Part of a small language model's weights: a variant of SOAP for these matrices, 3083 steps.
Each number is 128 + 24 x the weight over its row's rms, rounded and kept within 0 to 255. Layers, rows and columns count from 0. Numbers have three digits each. The size before them is the row's rms in percent of the matrix's.

# layer 4 MLP down, 96x384, rms 0.0927, rows 0-95, columns 0-63
099:120127127120128121161108145138129111169151149098138159140100136098097134132152165132131151093103121122085104153111132171166111127130069159095105121119107118119143136076141120089086099177132139
108:151109111119123176125145112142120090164093184148116123154086120111167172111138148113154111131119127151100156115148132167079108132113116160122084122125131174125127138105142147141102138140098143
099:138125149112125080120131087102123165108081147120137109145118163166109131142128147100163148140103116128141172117119143127169140126171122124141108155135163132100102130125137104159093138115121128
097:149133143073142115145161139109169144142186143112099135134125158057122135118108155148164123134112110115113156134119149127100113091095102066095106140117135113126118102162131106145130147115117132
094:139131134072100127143121128135137130107113128107150158150099142104123110152123143172173125113121158072130137100151144110177106123124077108145136122115147176146127151153143131145159110148142084
096:143133149133129125131139125139158093122084118101136113113152113104146132120136147118134139134158121112118153131136139118134098112153115117098134131159129123126118100070118120084150122125131112
094:115111149093135086166104126148134132121141114130116143140131127123119143146125147162158117089136136127139146119122109146146117127137178143137135141105108136120115126135098120150173141129085142
103:147144094161075150139097138142086147104153127122082156167098153087128116159132124107099140125161111145129136131187129181125099156146108122089163110120174095134122145142147119120121133100091134
100:126122111133108134107080154132131118145150094098115114140129100111107115127108093125131149121132162170124146136105124159116124129126141085072165134126064104117129099150114123084141132095109129
104:157105085157099163153187138090100083105094134120143108101104106145137164180123112085091105147135109158097151121125166157093109137131107143134092104124102109145127126097139154170132100114144100
104:139118131152130089162134174150122195124141129119116133132181107112112148131127133151097135111130118136151155101154096131129111119128123111114122097112140097097131096143133126136184132088155162
100:103100125123126111151144130168113087133143093131150133110137088151130139125111129143143121124138122105113119137140127104109090131144111128148117093126107195109139124070162138166113147092100124
105:100107130121143175112131132117139132103151123157113086113136108100156144106135180109119146144096141113120115130086190101130147178168120133113127152170141150132151116158133121094104123113120121
096:115100153154135141100112126145124161122113125142140088161121135108154128138109159104149151132137146124084127096067110121133154145085150111119108115140122188133125156102118121156114126143136069
099:114122136099127148164141128130115135155127111144140132137073104092129128108167056154129131115147128168137144135171146131115136151139137112119100142145087130126146098111129163182134174113103101
096:132117096140129146114146134133133104164105165062160171123127187147114125117116092137145153126138163137106112115127142127111130141113115170148102167122104103150158094085118131063147104099111191
103:138147144104136152107121144088134122120128141125110108159153126091102155117147111136114136084124149201102149131135156166132112167105175103092132088101122135104135157141153158134154124144085134
099:160129152123096161101112141182103130114145118093158180147088123159128166120099103106124151160095106123123086114136142110098121148097122115129129122147136123131140139152168087118123134171118106
095:142120157168129101136155144151166099082134119114070135130102128122131125164110103117101128134118184102123091112117135139151143106124140141140143118163082104138145106090177134127162105137143078
102:109149135165134103114114090168120148143150136106117192101148138125133130133145135092129117142114071107127116074103148132092107097102113102114168137121123122134121084119087124111116125134131110
101:124111145168120076135126154131143144109147123132154127142099094137136143121128129128127141101132124144107108139163138140118116187162116106110137096133162154073108142130113121220165095089120118
104:111158136177149151137109109116168162142127141129125110118145140105123134134104178141145141137117106101126154147090127135098116083140114155083096107148173113143118124107105136122091176162077144
089:129138144148113159113159106126110110120141143061114084108109150111114119128120084158122120133141138119114138133110130125144129124117133142121128100107186119118125122160113089151109159108102053
099:122116135125126133137178135109138169166134099126164114126143122120166170136144123150128120107125109072137124153133118129156123177114136106151128124146122080112139146129111103084107114109141091
113:204111126062128137081092139135147129129156121089137113060093116118141122150118123127136061183131088096105131135101114108115104126130139047111138102120136078110142119168102118083138155140076156
109:138119126185133074127149117089110121135160128183124133107098110162133154129133129112140143141099132161138140154078113137141130108137105097114140134142125112111124117186150111122169123160108165
099:153140070126093164139088115152142093138156149138085133163069103141133137092109157170106114131126105124153105194123124168146144111177134141124159122135139084112134137119165098096111107135092081
098:133091147159111133122055128151129131122167076147133151117096131124109117132094077152159167117121176124121192123172138141152147146117127085132108129126120135123122114104117115166164100115117102
097:171136136096087126157142167124123132177147132131098148116114098124126176142140106145175147139088119140145146125092112139126116085140102102151109124143124103138117144112180124099181100134118154
099:143118137173112157160094153130113088113118137114172191162127146093087139158112146110143178120114133112156132099161159157163144133143114104148106128124095120131118132153141120163105159168128111
098:116148145124107155126148181130171143144125104085116148144168148133129128179130117132152125121131126129144139076100133108094132133113153138154118145101160123102096159131114099144074091150113100
086:089118106115119128143095124117148131076080128151143081145068146105147114133143130142185133119146120088119142162164075127113162140142100135100134136139089101192161137136142124129120160129158140
093:106115128159141153124148158112122106141143148120135105126104130128134111093144123144161130209174157124131112158100148153181146145138093142139142103153108147122133137130103164106122127150145154
094:152133116109134124152108115118121118145127141155140137119107130112129122128199093102098069132138102133114117144147132137098161128113122089139129130141130146121117133156127103126155122089118060
107:139157118148127124125117124122135104130133124131169108149115131093103094093126144172141100142120151145174079109096085155115134140122138095120169143122128082110093118148126127111157096101134156
109:090114147106116125111126137142125141125098139118148137135125156142119119142157119111150117151133108112106141135152139092122115141135093145111124126135125172122128124134173161170143100142153149
101:127126129135156106152085131126153132093133170121159118099114119136136172124134134097109133107086145166103131115108122150135150136115134136112127143149131159156115128154139125122142121163095116
099:158104136123149144115108110164118117116142118136160137120143123120106136081148124161096099112135114165092145135174112113135136121137122139140101175150109116138108095140121100136174176122147153
103:121136141123143099104139151100152165150155071111115143151139109134132157099123148137087124105112149141123056122101175156092119095132110112103160127124139087109123094141130079164117082165117107
084:114130141134130152129115133129155166098139137104084126110108132117108097105138141101140109135132160094147107165098160085166126135121103113122127127146109150113139121139149151121095152135154101
100:175090093126125161175139167127182099142133124151079105097089132193104095157085124097150045170146122132113101160142117130138155138165143126114101125142112129139128123121130132098162145130116147
099:132142137124118095138107108141155099112101118129167155117063115136162156132134129115096137147096108090110116168083107158132121144100149142128177136182105120161133116129176083130109129134159109
105:108161157103180114144137121103105183143142153125149150135133173080124176095121126156108128082128114155127101123139128134095137126121135162182115137162122117135163090143097118077138104125181140
091:116132173103104089130132144120123082157124137124103148084081177152152130116132152095098144099122129143113115131159164140142145173118089172145132120146155152150125161089138129120108104132118124
100:124147130155133152127115134144132090149081129130176149146119145120091109058127161109165120134127149138140144082178141132143058105093153139123122148132107162143156098121121101097125086121107135
105:110099125147145142160129123112150100138145128133117095125124121135128129106075156101170119114111122132162108123135129123161113126167151147117136139151105157167091140152110130085106115146157088
103:150145168116140095167170135105123100171128170154146152119103109111115112134145127145101140079154069117141101117160141106142129123169147129156130103132200120147138120119083116109106129107146117
096:143122172109144109133162161101086082132108130115124151140146147121114102150147174122128150138107146113155105155156116097112101088142109155151120125090132104135109103140093093132157145115114119
097:171162155118063128117104167143120127159092133127092097106156146106146140110111097125170107118159112144136148124136137130121134127144146141154129142158168112127127136149150121106132154101130156
102:102158144088114134127112152102156100086140132126076115162108105160129159148101127124108108118099142129117070108096120143162131156136136140136111147177128162123156131157128101117117119152126125
097:134091099140107144131127104171144078117170135126093142130128126074102108078159111138118147099150170108127102157183151110186094134114132113123090101114162131119121120134109131152156149128108142
096:103117114167186141130115082105126147127154130120114105108104134106092104142146128152125111119184121124152146154138128115146106144161133158098085102105113194121132119143103127151154133135068082
103:098134157156100152141129152151131097117144153117111157161140122108143112156111121156118125115129122082140112113123072091148153090129133145087120153144149107127149163114144148104118092126142102
102:101115117159155157119107080082154133114144162144093122128172123109128130121063155153093132124120113097118146108144140128106138188109166118119113105099161125088102130116125098142165165163116126
108:134086176119134116110126109131143133116130149128138118148068112132122148066132140174151164137131104091145126150165114111118107086127133123135133090150139145112129156119121171162159160155138106
106:119130148109084123128129083142166100165114114135141089103139095109128108146089099092108136141116154126175112121144121147138117095121132128143176092108130149157129111149156113147102138090101185
103:128111142167067136115118158170087106132120145136126114061120169208103142143152142147122144141179189136111166100141108141131113123082146118128131138133116140130103099170132120130109135150134102
106:135097166181107126122111088135123125123099114120165100122120129128094125140086125136114138131107167095119114127141148159109188144135090095094095130088125123158123126149159111110158141155161136
103:113103154142188122137096128128126073131153169127132176134138119133117125092142139102139128137172130186118106142159124083105092105123157144126117092119157111155113113095085106119112116162116161
097:138102111133155095184112146159101151150136114095065133109122148129158114081168161133119150133126137132090145158092124101104127155140145127167173116098126123118145092126095132127120137163116127
098:111087143129111120144157152115090138141148124108094199142143145119149136102117110111110113129141179131136056148168109161136164120139109151173122124115160129158108121143134125123143121134112103
100:132107120187124140107124111135134121105099153106079156134126099133105150137141130161142121142157157126115104147112103161156111159098116119096126147094056128147134121135162172120174095103148171
104:055093102115096140118145094104126126171125131103133153150119117115143133158077117096182132164117143097130130094129117147118113120128114164154118128127154162110148109083104164181149094152148142
092:148123153089127092153124153130122141117121094157114129166105148131096126130141157126099130156143104150151130136178128122106157108128111100111165132136142126104169112118114115106128132106098115
095:155141141137120103115145119109169117140156142132138104130120188087164115124147151100158152119162142126103116163130137154187094107124122066127094121123115128110148108120125145151136100086148093
102:085162109150149183143099146136163131159111116117106109105155169141124108170126164098135152125147144126139169091125177104120113145088104110136122133139110147165149120163080167104092156142146131
098:148147163081133130099161123090129104159129105095132083146147104111144146124149102142106107147144137163122126108141168095138187159117125099122168078138102127128104151116157153110093108104104103
101:128113112132134118135125114136087137099109094132135143100100155119119110125148075107128139101145162139149097153124189142138147121138078129112118107116104150120107151121167112114127092117076150
098:144128067166101132158091093121112127148110139126152121105204118110099147104141116115119141110179129110110135102125119127108154098126094115128098118134140116171108129121141130144078131101155117
101:162105119202154124116121117151097176121139133123131096138089142149105119133130153123108112074136168108089128109137103139146102130135125147108116129123153163169118107168095091128107098166132098
098:110161159149128112082130178141134142148107120145120144125186098078165151094170162139110146122156115117118130123136115161137109082105139117114111128108131102160078095118116136153151128134144145
097:126087124147121141144151142083066148128145073154151083098134122100120105097132161111113149139213090179138174150129157130157126126120097096173123110099094123115111106135117078115159143093104135
108:102087139138158115166104095158122123087140142117161147136127125153108102155128143180101111099109165126102116092166124129112117180106124122122144170141110158159176138138123150149133123124115102
104:125132149090099094122105122149156142106121118113186151115090151122148154125140144121159124146128134110086114183096102109137191115147129140117155123102147127094127128095113138098141156117148115
098:146116140165157069110100078131077141113136106133137136090127166186103135161149170132132096165115137148178141126110102155107156143109071128123139129106144114108100123134164092146120109141099125
099:134124158138147115118129091122142096108088111133143171139154134076116132096138121144108135125174168140103135105137104142091151125105150131112157103128133146122124116126157156079115140159124114
098:114124112131113101114094136127141122166101134141115118150101101146138091078115151114160178157185120107107142137113085121120137085142090110116140164117128173114128162109108137133143130187134116
101:149129116156137153145102132153139145145149127148113082114124074120146137068135092122111150109141129113100149117106113159148133091119116118130179128155141084135133110110163134146099138164125145
105:123141174091114128159110106105105098114120143144130121144124152194118109110159124142093141100139153154114122150114138175109146056114118099108141182102136103148110140174157129224139108144121193
101:139148146138133111141115137121133084127171137154097142096114112156140105129175112155100126150119134169142099142139115096157108113135137120149169145140191086150105128133135118153140143140136160
101:129139117097121151100125135141190131148097162130133147058111108160124162149107109106120111142145143132135126107117120121110136077138150086118140145101115129125133138177156126124150128133163125
096:115145149102089117126157161142091154146111177126091114177115142131109159095154157116124162072133092118140129129125129122139132095122158095110132110146082123162137152174168136138151139133172165
106:153156144091099075059135146118147130149157109086101098125135107160138145132104123105147140149106167179083107150141138126139121136137093127165107159109122116130118142119140130153121130169179158
094:158134084096145111135131132128115138119117127121089162127136082114135153119143124130129101117131138101131112135144130160128102102118158106112155136100134121149085115136105103097148096146148087
106:137138138138145135105116160148141127119149134148140119131110118152113128156148149049138143162130104081102172103146109125097140116117102089088093142132148131118106134148110154129118126113146033
101:118134124159120177100091144132114108106115094135082154124135117151106149111083143112149142111134170143143130140105088123099130139126130177128123108102154142121131132131125192144138145126082103
098:164101167120139069123130112135154161145140133128163184112128176123147158116085120153151145111107131112126140150130107135163137149105123108106148147142091080123113162178147133150101166151170158
102:101101138138135125105140137173119124116129148140144144148111119142121151129156122100151096151147133121119162133180133112101135077120144111095130149121131129126134188100123110061144138170133106
098:152168118130102067172099126097122113118116115134131103139127151116142113090165122141117137144123089139118135145168093083163093162139113117113155115099085117117091105111140153085140143118142121
090:088112115114149121104130096183147080143082121156159143152134127173161141084153125131149147142110141109145103152117100073151116122126153130141119126126137104099159094151150147109132136105133139
098:101122095145177191168119173164120089118101089136116098111137065085097115154124163123104135136093104151137176144106133151149129117157155108119141121142101169111144152118119158107145125107110114
101:128118128133096142128137163104155118151096131097124174105144139081088147145109157125170150149188184119146101125128070157155138166148127163114169139106117150129112146120095148094108104160121118
105:126113158130109117139151124142136120143123125081132111137143174119156123100131131129096121156131159121139120117092102143155164147102164137152099122121169126132138187149101113155141144156115089
097:130151113144132103103127100151110168082174090128164154113115154129126156133062094128127136162087139104128164126053105115132162154092112119128118164133111123106135159156123109135124130164128119
109:129153145143110097149144160120175136139096124127155124119154105152145122116072072133136099126163159130123128093138120133161137156112152109111109173105124110111170102138186118104113104128172078
100:127138137148164106102144146135102181129178163094115112097135126135132115128155117149156122137111126110148191140147132120110150152133114126124101121116086121095070108151121096123104116158138105